Weights of a small transformer language model.
Architecture: RMSNorm before each block, rotary positions, normalized queries and keys, attention and MLP in parallel.
Training: a variant of Muon for these matrices, 6983 steps.
Each number is 128 + 32 x the weight over its row's rms, rounded and kept within 0 to 255. Layers, rows and columns count from 0. Numbers have three digits each. The size before them is the row's rms in percent of the matrix's.

# down: layer 9 MLP down (transposed), 704x256, rms 0.131, rows 327-344, columns 0-255
# gate: layer 9 MLP gate, 704x256, rms 0.104, rows 328-345, columns 0-255
# up: layer 9 MLP up, 704x256, rms 0.107, rows 328-345, columns 0-255
down327 098:128156134172100146138153100099153089118174125182149106126124137080143075181148082034132117181172074154137107156116129141115132143131126106160107110135133116099084119147113111098099146152111097109117166140108137133116123101111120110112156109147196108093167158116119096062142142090127161091156078094132179064202134144154123099102088107138131152082138116084048114120101159103168129093126147135130089161108114146129125157130078101115154151075135108144139150158118150163142110129174155168121094124097146144148106127173090028059134042101128108147114114073134083128129204079088069115158067149205138139108126117164096169154130113082185151155132183132090199136075167000166122112120140141131143165096114158103167146117073106156130139104121118116158121112100145144072121142106114
gate328 107:132154093156070175092160135134137123174115108095123089145152117144095136134109116127130150082115151131067121133172137081130136169096143132085112098090171110114164155156166136130137157034089068145143134126097116194148170122185137112126135077111060103098095150205084103085101129138149035160145130134082123103124055120163111131116201148093141090154086200112219146092157103180151121103134083162138146111108142112097159101158109100184160144131117125096094129083143140124085164135135112120114131157111112104152101100156165131129126158096167115168027145126117110123136119136088113122168079071122163106158145111144067099150078118179143105142118104152137131125057098090163154126125135136146180156157117140151092108095150084192072129136148166094124089063197139172103141144141186
up328 107:159163128192135153148134141090092137156102097124175118147150121146088128157096137072112115126176136121097127122167146125072127105103090142123150154108168139117097103121208113161122117122134059114177110150119129158073108151127165081089130096141095099164124128139083092133132191111225131088128102157181133196110126166151128078135175151060058110199079105151129160068181103119147158100112130140106134111121164186173146151118133160168121132128154132189118140147127209164166164167106164141156118150148166175147100119146091109098097113142084131113128136132142096145135138130140116205146142123133134186094108115109110068097113110127129177189068125163157178072159173098081082078155091126085122141181112167115104111110163081060143081173129161132128156138159200140109105169168171
down328 106:118121160122133126143090095149100152145141122094155130126141091101098161172128076095109138171121126116106122148131081179129109162110087120130132117150160081139178131166124119119151112235153122133094106127104141155138171084121111153091150106087170155085171113070187116136135176107115149139149096113120117102131177119150142152125100159177137096024135081151133083177185192097104112061140118125051136141191175113116113110106104155110122069143126121092136124176149063152112174165151144150151161133109116064158166120121153109180150127184146109162129158198132105141124155108082113076030145061163113094132105101156132153084126118201127104065159104100130184143124140157125162188172127127164121123111188173151170118108126151164124109137128098134059158175122133106141071075086110
gate329 093:152122149124107167167123121164130096155118135132221152141107089140172139135157168138120138104117153129148148195144113080091146158107126137184120153119145091149128150144082075105115139165153155160114125143107085133128151183137133166180152106118112113107073097107079155082176113084075116143069078119097197112194136148106167185193095162112193143100109121155126147119122140120119051123132100137127067116114072140177131104136157171145109154139069083079090157105149176167173173160099141125140176111130139097113111127092076107146109084102125137110146163124162184169138110082119134097122114154064141099072087179091215137125101163141154097135121099152170128138159168120051163134090114200137109152127068116146128206174118122140136125137180130161104131115169085089181167087119097
up329 102:161126080185115175147091087185093118193151102151053146162165211107110240101161097143084134132085142181127154129127148074160128111150132141150193135136136114104176115111124095157144133139148156164181125121126091093140198148146120139131144150165093091132092134142086132130140144071162083150051122139135170162113157109130155161142123134122077160122120114100146174047091095182152091126137112165126135113127133082108081071112105095085132139199140119094126116147093121167143119136126108074155136205079145134115171155181106158114147105117139103125164092081151081123127222125090109114111133106124103118164077169130118154090116102113152094115141130116092121083183166105135123138150165110108160134161091115098057183084139141143141030088120125116128109105164136149141131077098113
down329 100:107133090125111103121120140098128106126170151104194147142134163069118132153119112124127132148166119120136099143102162092191094184136140081120139103127154127092099113096104080084123167161074093175125076145107172118131124117126094117145121166176135133127120181088184107171111111165136165101111139138108180170085151225109152220147184138130087204113129135140110104173137164050090149186127118082166104077175110180134141097092108124153110131128164097110171126123163173143183091135079163108104091198147189125116178154148144136088114147162074091138125144145126145121078197181092153199132150139114112134138140159084177101123148128125109129103084132090112092101055138121100119092162203118167171121155085165136163088116140156069083146117132089145096188134093120143108151131109169
gate330 101:171091142167094144119096062097131087124111157176147131127097122104188144150132062174154125157121097128121122092122159143175113118173119145097071147128047075124169175146135150146147091168061179120164126178131145085120129158105165110157097119091161115086114123127111148127135137125202135138157223151143108118095140112129122113112105158138142112113153090146120125094109127112095063104119071105132129105148148097154116067122153154160150151124051159141134133156108118137095112133189177179123136193103145142192125128151156083147165129179093109157121159203114105120145144166111176072132122129199082181132191093154093180168131091145137071143095143163109117093148150162161056090156174071175160141121129169138135148182089117181151158120154129079093165138113208121087160125139128
up330 096:178178132087092134073056121100150189105134103124105161116117105133110128139184131130103148139177179106177112112106125110079122174139135103137113143190086130087117122181133109169164111123132144109155110148081121064091091179173123140075139134126129086100114106093132186106117154122084128156177141108104110145148128161177163120080140161140145062078168153173122034137136129134091157093130131099102121084090146106138165104100095099121152083123149122094146142120156079102174099051120118070169072130108134102128182106120100071117135133124107066075101171097193123165149159118117201121040158133138140142177165113175141117138177100170122156096138133179132112119130135094030108117130149185107117099115154135159153147127157136084095107086105173094135137165084098082196148105133135
down330 099:122131110117141144085111124137135150116137174117222150068095115153094110166063153179139113132086084133113116080092114133155140221153114184098063100181173078111118141117139130132139154160144121082133069143070052158124132132154149131086154151137175119101120109078166122107137131109126108073136169124128158137162154132146097071119158076156102125120127108111109165181085111120136111191147093205176124119164119138082161108140136104120182107136109105105197148159165104119170139142074103095105112127139152108135168151102174126146086202106162097099106096108162164139078188044118172139167099106086108106145153100099078139062084115103142149167157082130165122154139101122186110144087152172152167080149161098118147139129096172160178138185158109105151127126122129100180143095169088
gate331 093:112120143071092081136187109107134126094081113153095122109104102148140110065100110162122133106090100161137135123178105117116193124160121142156085152115091121160084208107057147160146127139172137134138076129099130119170123145111168138150120129182111148104120191071145143164065126138140152144162111129121108167136136152154220127073158157141149092085079088137115094133100135078163152154120139142059173109104091174125104191137150156094068126165096155163083131169144149140104094123133151077152045117106162105131143082182089129155138126186045078098129113121116147103071101085126106123160169198090107139084050117074174120112152135176171088129134152131130133135118174159187152107160162118099131124126107086179127173123126109141061115207130123166120102106135140098140115088142124
up331 097:128132106139077144094085103101146112111097094125203144139245068151156162125128113169122132129085137204152146145063179137111141138117093099185092166125091143121109163146114122150161105107128124109113146176153081097134105099143156112110087091144093103159124110153161125183072194118110103167136202099137162153100105043117131106088125138104113162150158107167081107115092130094146130136123085101130116076169124123107117167129101087113159176133084119164107101064163161214132130083118108097189094141125150144110173092069116136123121077138141158143104085066168070078133153133137101164083164099127112081118104119137111111092188093144105139087092175158074113136095122121127144171122114096131117092146124180065192099163136127079102157099092083119159113123130194109164089135123143
down331 097:068127089108177129115112206125125139114126130154102138104140124176136114151114178141216168122114160061117115112083183132144138127072121159174146131130102146145098174150149131166121109107074149128084165235129109080076139163080138071101143094148136083125166173131161075151095111137165083159078164147195114136152135136117157103133142138104124138143148127114094097135100140102132137157165141123119122146141081140091082113086170109164148112117180181060120144115165127136147098105146118146101095091109162089078106152190126111100112106153085076117113115145148114116141146123133102190125150076139058104103070072139135097170140114198114148188142144099147095065093131149097095105076174198104140086114098145174073137127197090155151147094115083134066101116130074119128070138124167
gate332 101:126070169038151146099130100134136094050142101110111127170100146140136170113116120138162126151095088156134104083096118133142201085150095133117114121122092124158101116168122134018109136163097144120097127098152113105121126118117094136124152100181117154125169061118084114134105079123137115211138138128125163138164072201091078087104168105166200111109125096097111118124158099120098111116056108125123165120135142154143114198115110213155127106133208154138089153114171153099149125167118134085155143147136133180079096135143074139141137161115082141131193175133127146119110114123171187169136172144167122127149213101130155103094111112155140185198148139091151140155147165042114131121113121149114126142126164138154074130099063135119166152154114137094116138179128167135079158189142090
up332 096:157113152158193095149093182126129153094120141114101202132129115149236139118095145187115125075145143118120124134131134109134113144127175189164141082142143171137129096184132136146146106109056168113106080180154134008090128129193152145138133123140109186175116111144202149130129130080125081158109128169086119130116157122142149181126171125136136110056101120132119142114170150112130094095146073112140107087114162110093088145090132128152123098144108089162072146150090104115110139113141152113120088131133150116090125160129182105162181088111186098146140152148134171151115181121076152108069165135175097152078075141107132102132158106071155133114136134185161125213144104099152131132186229116169113159132162089107100105136107093143086167125153132131127161128147151081082142132065159
down332 097:077112221136125058115088102152133129098124120101099176137115165142139096126112156150077053161122151156121131144173078106143112181145153179116094183117125120160128154155100081115141163124189131131177097061107140108077138116170122127163068122172126114170173107147101115144114126115161130128115140172170137086124109189116116123132113092109145114109139125093058116143131133091145159118113157136117094103116124156123067115138106159121129107048075190120149097162119142126118123129131185158115113162133123110153104093133114132154065205143130134170174171178078117129076082135112089108054129143131173141165099128149149091074093109152139104144120193135121171132117171136150141170206162098133112145126080112080118150026106199150173141147143163123046141089064130165091151173137134
gate333 098:125098114127120127078116126167108146109177144096143079101196094132146126123108171148141138131158174170103131106070177172147070133128092145048142150198117177188154091060126143113176084146152119131118119117154196103153134166151098137080136152167156085167097079058110162078142185096085076144119109114241112194149137163086066139107126133175104166104098106171119056114064168180125136140148131122069165082145137112163112178082133109131111147126091079116100117162125139097151100152092093128154107125128151144130092157113110136182116115082113163172105144131103156090129089119083138204164111153071129133136116189106102113114145119099121118156108194127134167120123101142100192120119098160121128087114111120171125066116097140140142140088172111161097126112113173123117127173092116
up333 102:166129201165120167151133103116140162139170196138103108105115139105147106152137137116139109088174139163132146107137191060157154077167106175088061155179126143078098172104129110109180110160170095148196129130115124146100124165165155119124106150150122196127096108150155136111184136117066100076105157127136126094127107109137125135122093149139168133194072113145174114160135115137085135200076089128121092151125145120229126169146153150194112105105095106095094142155155069085115071139157091148100111157101072182190122125138121122135120146124147106112101160115115134112114073084056150148158086103133155113143123180121118133097143189137095151081146144139149138111114094133213127169124082135027092123120108131126135141107092085119211122150147143095172131118141101127144090136212139
down333 103:115173116141086153107135207125139151100132122128125117126136125086161132113079113155154208148091111158119136102169188112069134066162129064152110136118181160104126187080192120158139113111124125130165136105158174159177079142113089110152097115157140152148052150108091137123102189166143109125111111129216097138090149117123189083182126165131121081144142108153154179173150141137168212174126090151153081114164193127137104149108128095097062152156160094146111153053157102173081118153121095152137186118117206127153143094153130135146129124145135142184085103159159124134108171172119120099103136181116132134151148107109165103105109078144166141108204126112149113154171109142160125141107140129088113114123093136096157113168099198115104131102164126135154197046090142149161140195139131
gate334 102:137139134148114139084130123085127123152128158083102140137120152188175196106173112135079121125144113165138118133144185109133128095080116141104066096136111140131152177199127156110141135103128154081185125150149116076183080164144163151157118133086128082175153100143101197132129145120154093122119080092095155095169033100165116092065129094133127113115168123112157154042154147134154142151135110143084094119122118106080129114118044131186128111129138112143107098100139149086114132066166151159122160122075134135131102176092142070087054151113107059216111148171120103117119115106069111120080185107136142162104126119129126213154116072122126170107124131078101185117087148132121161185114087137067150079079123153163132116112158185107104156150114088115148087072103121148120144080150147
up334 101:145127165151123113124105120129119158106130123100141133194128122149159113152102129092118139097096051117110129092122177108209154111168115149128116075103104193085164117161165130081162107112156148109110120178166121150127067178098112185104165130140131128193190104171128132162127094123161134090136157163100155090144084063112102160129083134105127073073139100141068136163194163139147079178089107145081188162103176084131153155180180098202178146092137131149150128159167135125173140098146123164107151125094130089122160139151166151149115164156067107186135140079143171152181144131164140111177112104179161207086127174127109108175109134137115173177131151139135141131177133124108145138180135099132156103138094121172089161062168110160112147164090115141147095177124129092044154111176105
down334 102:141146120137129143113180145161112068129190115119146150125145137107090138155192141092144146122202142141158135137103079134080065136114139173110110119101158138140139100168115092110128177100152146112159073051094153128111122151113121101129064101075106158176110133136131165132168166063148163126139076154140094173118153144125126113106146123095080120122140143137172128165172153066116145100145130071150111105136151155133177166087135152135107073175147107068107154178113130157174123094189119114106141172168083096099153129081105143123111101127179059157160083162084217104129028174147126116140060164122127135126096110062141121121104165162131119132120078128170101114129119159165119092093091107128089207169120148116206146140097065129139151143119130121089105043140150127106077061114137
gate335 097:151153100101100122101107153085103105211143150116113163169184097126163132136122116078083116181116124114161149160117158157141090132081101126112120103080099135126130122126083076130181127102189131099070165133090107050213130122090143156091186193133133108101087097154159159172175172070115207085104120098132155158183105142113143131207085122113082175127146140108109140139078117123089103157119198094139110113139099138112136113138134181077139115144114087124192122129116149144123178140155118125143163158087093112139129090207180086143100148107123071113169184130095088109106165108126147090075092166162123141104126133137099117139139066038115186104134129067152153150161159140097119076079126114092179109127107145136088090190125135144148158178095135178102158132125119127129119109104116
up335 098:164154089115119116150078068160155106076151147133130079084105132085100063108069129092169151099113117070127179139137122159099147118161103112090116127169168172146122110090115129153115130126118132185102088104098175139121151162164106110155133167158141103211133133089069154052126141066131099121175146100114132126080158201162106153097111063173143103154184141097142143120156111080070172109124074121127118155145157118107133127117157088129177149185196080176125111111128140067131113145182089188081124177126104139116141130139144106102150102118084197080094151084124118123117085167104118140139108084134124087139156131079173048115217122093137132112086121159055173183169180119098123114144149157113081119088109139116183098143156104151165133122121107140147159169145163090128147127147133
down335 096:166148098078091116089147160147099129133137090174135098157127173181181133110091107141114092090066068120108131121142132134151167175113151135138139139131122117128147141145138153151046140107093133148070151124138107113121119145113132145121125078120124107071100098140095114144179172113164107130183116121114119145102152078095159084131104094125060097114122197131126095166084140154212099105129196105107197065189099101139111154160140187111124099094118197132156101119147179113119165156167080154133094137163114108075108130184137140128133133066089117163156155100157135123170227104165082121070089091166148084061132119125182135118132123139079114131171099128092175138102101124096111141093144129110160135080181090109195163110173115136119118161114138162127173173167175143078117077186175
gate336 103:180105039103184116150132055136101102137214119101103143112113205081091104162126116146088119118155137130118155104109130139128133110037157185130173142123126122164160158127100136161135127148129153065184107128159116123127137170156131086160131134153143143163175152166123111099081091133149142133172164077164161123121146174186131139142160135161111127137162107075162131135144089094095042161141171137158179116157089109095112150123118096079130116080163094166035097141101134134185130132105130156128089162134126129103119097144156116167147129099116097121174180169099158115187108125143181118190101146125128119132196139092170147107089153118165108104128182101142091151132129091102133093123140195166071177146108126082159153150160153165154177133070135112127165106153185159128220100133167
up336 101:083103125136092111094141163094093153131185088147052106139179170089175128115122174123138128096140129105141120092121179159133121176119115089126126100149149136148135134160146152130121110085143174092180198163131120137159110106114140105153154063086118120087062098100103129133205118143160164118122165161111163088143148154107149197166133087077122088127130084131217137148114136126117117168128137166123094130180162110130139134123154171182124105098111129209156131144166121067182174108146135122140155107149038109149104175155158112077145121169105086136102197110140107189084079120108169215165179145084126132162156181181185165141144075147148138126148103126090146078173077172176106140094118108145097073122135146111179112136128157141186100080138149153161168156119120102115164127124142
down336 100:128123169119098151157147099125194111085148164146161100141119161100090107123105151107105066131120119175149130141141221075112128102125125250096103187183178094106062072133128077135081087115153162075135096150170136177131106126116151137118133168113118133070135149148116082093174087103169172147186184086106092162157100077174132084112127128192121193151142131148152167098152156129116173118144095140135095128149158149088173170111123118143174139110149117153130074136137139116158148090098146115117183108109106166111128128110154101127074067098114131169098210133132163154109113103095148149134161130148151064086131129110050150139106188128162083122129167178117077170098143119132106111104188167137105121097111185137093163127136121150147191122100104138120170124207112155147131134125100
gate337 103:174129072111102072060137141161070127143124111097107134121161123192159147132116090105120112188117119129123161151090157177117097154114125134151156167143151079152153054149104091137145112209095144100095174109163125159143141074148132065154151092135143164106121123101082150075165107115153133159116092177171191122179111172132116174122141100104160176152117143170127070189090072136065149120135082152151167076118139092081099122106146129120126186099158085103159116182102134131163152130133080121162147122171183121171155194119097141171202116147159164182148157167092072089148100137095165157109113077119129133105105096114149117180123139153124128122150115146191146098136118079177147155109166200129095145095177071075101139090118148149177151141152125141103088168118170117169108091159136
up337 101:130150127131131124101108162139150061197181097091164163174066134108152092163089137108156139104100139098171095135120118030122149113110124157126119094154149083185163138129104152139121127138106138153057061072103194139120165164066100172116150107148129141149180096151180174079081124154147133131139092174136147079110099143138121102116123144121128169132118081117114165103114101163150167093095129119152174044098150094204122165162172150091094168106115106115104090145135075164154155107134122170061112102171122139179140116142119105127125180099145121103127112140104107112108117173087120167116084130141114073137125159153119169126104064116138138153149143088137193124143139036090101110135106159082166157158194181193077129209127094118104120084101073146101134113118134153131086168147112
down337 097:106169067091143159145077178146142129143070126148137140154088128107165112151107120094113089173142117121107102114095171157111115157125099162158109124112125127160109144119097136041136137095135142121095154093130154115078097112093206100154098139151150121121133151103134146113141118137145124101087084032128130184126117123096065149102061123131053156098154133103185152081186177111188146129186174104144143052118147083126104145095104078136121119074113169205099143223110135177149178130118110079130121148110171153157072089137149095160089143135134107142165114153140212132100140211123132169120048114085165163119097150100096086161125147136103168161110134151103164115090154104095127141094123116083089107115106130092141139131127139112132095135161160155154083110090118160112087133103216
gate338 098:173127128093137143133164094163125100184118191092101128089127163178131058181119104091135114127126173149116073101113113114177131160089135113121112157090132198063116129118089163157121131112170113063120138138145172127109106136207104149113163087091094105129130116088111170194116058125139145072067125137134130087179030094092103166159104107123111085166106144125130157108135132091124162109094171092105116112122199138132107107119110098062148114100079108134163157143099116180164131098140144107115112137164095096207108153116114096131178150099163072116150105151107108102131118153174222063123142126076091121156118129161119121126167140152137165141085152131128132165139153146070088118105110111135109187178108169118099182144097148159084094180163066208150141164107166113114148153125123
up338 097:123148133107147168136145172087081149147211193116122162150126174184162110132084128131130191148152145102138121136096074151093141163142144140177107166072149183088075164116139148174080112094124115114122138121162144106100147133146092136082153139118114150142055132069130143102149148146126099163133203120129121082201062137093109202218135136124123106151126105164198149113117106133117154105099136098177216141105107142125139119096086103168122126123142104092192132142110200203118168090104126148043137117126173091112171127081034120103078130122124135103169142138088141167139163147117112139116150142153112130123144153105139116114121103130135166138076135090117205097139138073121146136097164153117152161169114141133166179143141122196154112134131132107159202132133137093168168135117066
down338 099:082078126072164141168150207131106132127099109146064067114157088142106139125114110118113139185107102169171083161087110129103167054113173121179160123069112115054107102097098104116101099166113137098170104073124116117122101093135083067112128133123131157151146127154141172162133093130080134082061174125183111147119129133143101093104160131162140105109144089188110132137090182109132116192111083064096095123100127102114102144111115141125140160095136060153186132149096117131110092099084108169062171139143091126092119187097102092143140119196092093148133122161108180147120171111123159054127164114103086123045118194109154130113075097125133140098112154079162113090101174061123115087131092146115122116104125110145173066120125143112158097108150147124154092088130161152099133083107195
gate339 101:105036134130112073135094112149170126104099114123141145116130156184174145152133169123133178159106140125126085206125154092169144095121155090115122126115135091131175058102143136086180121125083125153099121114122129156153124152127106176176123136097133118130087052118128135089145050181152143123070189152194108099121130138060153119098127113092121103099184178153107116133129095120174095091107095137138134124112108098149109104226123192081101083121141073132102134157160147158155076133132151119163093127157116067098168157133131067167108153102109074194105117053092141150135179145067162191095098164145083183133190124134151099138135141206164138110164141127196114158124120117193132165084132144147145108122141150115115139100125123125125174106089150174170113106115108164095129072126107
up339 098:121133148064121102152194139121125189173110111190091118150098155084120155125173149127158145088104121124137146105180112093113118117221185144171091125118086170117152158089110145135157124168077132158104184172120139102117109134140179130127090068157187135137164144140120098161151096132187100139121107121097115119137133099141156192105109139099106150214098093137085115089182223096144147122169142132108103145174093173145119139126164127146077113146113160121153078150137115089145082101134097200131104088168135173158079154151158073111073069171053153109095083122100147154118130110168157093121133134127109096033141138168161134089149177099114106087166131145148191124116113112113096159111115186141088144138106165095184158159109122091134168114140056148149153101157118081135133143097162
down339 098:105116129138154157097105089164088159164151083092144079099088125216094123058057170122148098127113150109114097116144098167091153139174136157141197089122087125132107086120121157110112104121182140159136065113145151118110180046115180132118078138169204141190089135112144111135121101113154099136112093168155176136133147119105075117129086146087117101117120160136115120170161101122096194069097091156166152091126175146225177117097138164151120151113091145164088107118123117090087160099109107152145075144167167129144103080085114124163047168106163139176131093098130111122111082118058065110117185099182116147075116085118103119170120087112105102091115113144118192080147111162101135137170137136160125117165147073105100129111110099142106139085120162120149060160117175147114130146131141
gate340 105:165153188113111109136112147127114090199115115079122139092166152083076093131126162150089128082107131120132147118081114170099083153148097157181176122202115101138170129123109140126142124124074132131199102066130101137126138103128119120190111145063165153076132107075158118194111108125123160189080183137142094052118129079180125100148126095156098121069141137121155141133127111137096095122188153128160150104138170120094092129161150116134109133126048107126131157139131089103180059142171106128111139175094113174121152154128179138186067186094140127146121164132107103119152111136080127108129159182111141142177105098069156162138110133131071137095111119056147153199086145127122119133171103204143128132119165134147079052177089153183102144065176147164153127132165149173117121148096099
up340 100:139105102166084124178147152158077067109143113121079125132133118210131200146132115103111120136100136177154114179118114131129127155129086136101141146132161135139111114128140110122109106185167143107143178102116071092188114131177134111152197139161021117180131107143099094124130158123137149099154165117172148171126148181100140151198099126169172182117090113148111139186117169144089113127168135148122163154157092109153134111111087129120127165091108108102130108146124163188111171093112122098107137133055146145121187113059083128107110094099168101126142129105097178102176092101123100093210155084133167098167193159171135141094179116099126133125066255110133165157078119160088169156188096161163094138098128127143118124113179105103131171111123155096130074108128124170127156113115119
down340 101:101119108148121136116161172169107145149069074040080129130164125150064150118145118108139125129116144166144106175140163158103111078123142132111143113130098108086128155126086126130162146154094160201189192113155134145173134146128131125160142096156109166076141093143095074094111154086080119112169136079114139169109152158126115145212110142049172111153160051117151162115158162142159112173136066180082142111060093167131092105131142105094174168060155108162117147101116123134144168116113160123155138099101090157128161128117081112124164113151066103152134147063171141112098133102142145125207138126113089128104086116108111126140165072102115140161094156136062132062108097144115174066084119146085116130186128107122062104188146073093142133135123080141128108048104086117158080117119133
gate341 101:068103123106120145131095156155199121142150160129131127100085157071074059133146113146115111136145152133118084134098136134137121114104102102106143185149144149136095140080111147073126091226144131159159099075122080165134169117091105139136172121155060128046180128112098128184149116141096155094138151107183147117161157130117101114082079092098138171160049113175120130127160158157175106129135130161149121136132114126148123166118115174089084144152085142109069151130107084095120133110137142124174105074154127093196125117100110197166139110143224136133154131084141163117124116070085060208179114130176153104224130137157141114150148120105162074166106148154179138124105137119065087075085106125135123087087174113153145131181135148155097151132104142136146131116156120160088117135183177
up341 099:147156089124064123169139116135142136154144089107202124072174076133081059147125118146118144089146136121137132054140172140139123135129167132111092125128102110173081113043123139092109161148127118140119106113175098115134149126117146044144124096186114133163145177188217116134068144134133109168088178137124193108127101128124173106147136079102113083173103149132135144145134116203079148136100114127154105107133103103138147113154133130116151160096119118130125118131168124125117130176077118134178180049160073105152105124159132167101192146061077123107154087100150145104089110140138110166140105149155142081141110131147152154145162192173147117100111152167169098049086150185103051164142190161142149095144167169074130166157084146153145170138091119140116105134082154102117038113118113
down341 100:112135132150116116130180112120083095107126075081117135112182128113138097186123103117105122107093123111169136128073142075098080138175169134188102075117074083182139112129130035148123179166137175123181130124104147096093114099153167139104061118148134116034108138110120098120082126137141102144133107086144125047096117144140168124135083137116154151101128139165188069171109158067107115096186121155148119149159110201113091088091133074150138051049139135132124112136192114095188151114152068099129109146173086168145152179135168110081145157131073151128144138108080108136129099102158149097101132095155127157134104150170138077134073071156162123127152137119124177138113152150140095120131119167103058126184174144084121155129110156155114134157162069129147099135061109150083115156092126
gate342 094:099095166151152115134128105108253116104156125078129167163145153148130115162100087077121207143114060118135119159123123118124147113117175087107095108104113191117120101119073166173133208106212112142164151121092191178163097091143110116118084167173132118112111154169172160121108126140118092169135161052137092137109162134076131108153091135114132107151117099180148172116131102120192093131125187147167206144114157100103144187149174100089110145105149116146130086145141070142159111131154155054104144164152084105079178146098085122087083122078172146167116088117153087160114135112147104118105081111152132093068136173169140100111112143140170137131101088152177114157167117108114101162172121098127136098126115141138094126082130155150128128077078181071120134060164140131138114127132090
up342 101:154164199111102129159129092170130117136095140114155121176110123081140173181176092109116132093123111126142126129136107145065079182121136155155169168134161148173118109142145116117061099103128094144104118148118049136157152116072052137127142134094130089079124091158138158122189142156172169151113208156141117137128104066189127193151076105067129156087127159106100079203042098101084109179062052103122109165143091159120100094136100142155097141140112175128144121108176153169116113096187114156117162119138109121139129144143127095136168150109100102117113153184104134088102144122051134153163145106156109171141181147120101138125130153153168162125087128097115132130129107154131093115132155119163109119162163168090106174121142117086142140201219105113130177202109142164126123161072126
down342 098:092135124141105106076157085110104094143155129151126138119092044140104144109149087107120152122132099139148101144150089108133150152128154095144193125133132132162109156118115135016128146154102135135104148149108099095140113091099091071112098076147099079108111124148164123092093220150114136110112157143114138161130086076149072126177148109179133178077086110180184148115122118100144182148144143121122158125165155143084167070103108111171098122140101116074160206183108129106117126135138183088151173146084129133093147194178147147170094123106119161095080108214096133127138134121107120164147120075116097127067188121112115123133105137139157169137140114124123110139137168087170107171084040098132204149102104127141064085121128105149025075145147064155100118133144129134161117157079132
gate343 100:126083135117070133157140111113138175103103165172151169175116143183157075131049094083150101119106116152107079114181169161140152143102129079154150117070128124141140114157092132118143165153119152212164133126121110127115141181130203143143116107092134147118088183132111159155137147100144115119083141122117097149139107127140105111087117162116175082108099162045170177137101136174086143097131132043097135148126167085194090108139093114137141123192101161098059160109060131087123062125150092104175105159122158105094094087109121152104148126129151124100182165121145181180115089107102144176167165122119161166171178149132132155127113119111130054076107131105127120040079113119099119143121097158133093101064152095158132138121096135140156124148119107174135104190154175184193102071112119
up343 096:171124138117113113098159148098162139070175099091160131144141141124141116149148114155160134123101144153177103146156182176136165142166163114143078127129166122090147109136118116115144171146139131135136134148122116121130092144056140085101092114184160143088100113108102188185170180145081175110099095138180118120121131085173127119092137090113080124150125145105081105080140153124106118117090146152125093122137196172176126196135180084095114188091134098142152121097071130151143198131155101113138163153142103186137134174113125089112135075165113128121150172185113080108168168093142093149102098134134114091156085101152160025088165183099115128136155086129085154144182138174155121171076104121130114112207080190200108129123157111160114092114138155035053120097127076126097161122107078
down343 099:173144111142067091171201106137112135070129090159071147140104154136104121089050097127203118142119164142165154136097111114051131066144125087073182152064142111130128157138159142073173152120086157174166131127125094129143091128065123137144141170098141150136126150133171060080151148114107142134142081077166149149119155157106098151111128204162125100116101124089107101156131215108132125125144147094177166085089136136175140165096120088139139114195095142141118106144096155155143130137174178189119170099131173136161137174140064136120134120091094147112123130160125143200103127134166057142162183151105102130155134132122133084072173137114114107113212110119101085095120143136100149109108111100132052154123095135101119119084146155150120110136072178101202096142109125164141118197142137
gate344 103:126154123116124153101184107161097106134141181096148168191112123094097128138097081136122176089086140113105144058087123129120109151087110121120114140103082132115103126141108106145110177127125133135121059183119100127058141149102111113119149114112112116124114111108121145078178100081141131169124096158130145072160157116154090140134163124105123083146178113064093140081174145132115088114071146094130111138113114122141188161145161151132086144102136156176199109108115122160160116114098107145146150205127143176161046135190157124212132146118148073149160141131128086151114126121129106143167118157043129106140129130142153154201139118122145099061197132059072145087137185147148174122122082115122176087208173155154119154096089156172139112090152097170154212162084161165143148117054135
up344 099:149146159134109138115149183163094201166135134149131144153124104150163183068150096142177121132141112164149159119077198081156139108156140127176154124083113074105094108131131185148135164113173103166122084128061135119127140144134156122101177086114103147132127095121125171106110158137127138143135083123062167133094141116100172157098107107148198134105122122127139115078132077088055141073126116106076062085141144097136082078142129099112116089101116134148201164130157142088114176113122179101105079197127158100177106139152132159104082160130077112113200091112109109138183070102051096149088149130130115101115136105168139109107162079165163115073105167093100116087185092117117130111102170162113150072131136151190144166085145112163169124210189099161179095139110130104140161131149140
down344 099:095164108144134112119100139106114157165130089123111118184128125084151065105144167100112120116102149130126112127108154180129118065146074090126164111147114129167095162123171126098105104132128156186183071090139190120146157096162132164127146116180164106143178080189162145148123042168097138094101102147159179149116127153091147124118151156148152136148126169155145156134078133060068107128117117165157109141098151144128172128160115116072129108206221133120091124181085116144108074164128111076100146111098143037171131135079138111209131128129135132130092139164171127085114138123130130188155077083112109143158090079147105089165086109073121145175112082123147095148141134149160128103193172115104139132127085144079136160205070118076119094187115157133120112106119133111109204076112109
gate345 105:138183119112078079119172139125083116182112172127124104111210138072117203138175094183094153192151131119175129141136173129119108105162182161126128130110121105105184112076167135085108156105136080156195109066168200115134088135123167161106061132151142125168155107128187160098155129135143112126144184065134125153146132108108111153154127144141085122143128090125173069083149208091093159123124083092082097184128102118172072109106172140174128128120123130109088084138153097120072071102124095149125111179142106159071118152167102110205127167121155176148138166125130155159180143117140080131099141117091134152125165119171173108120116098093179088082159149154086091061167103159114093116134142094103160089160071129102111149145117150139107147122092094162114170124133130075105132111141164
up345 111:160129112075145077127131109127088121116109137170142158121159158097181120155137128180171156126150157137154205186091154123164091077079105143161099106097109097120109066089167157024130144121061105136182109101140129142120103145122102137111090131102076110127111172144124148077140166169168095104159113144128155032116089092147186100173088124112128086162167104226148056144115174119136075121150127135097189143141191101133108124152129135171122114087124077110147065110141173113126074078166111123138110094148098116115163124198129140163134178090094114116111127109102184135116128163141086132160121140154144131069157135083155147107145100134178079068187121157104125126157120123055109170085180121165092148116156097173134122156110148151133142145138112091154111101095172088094148128165133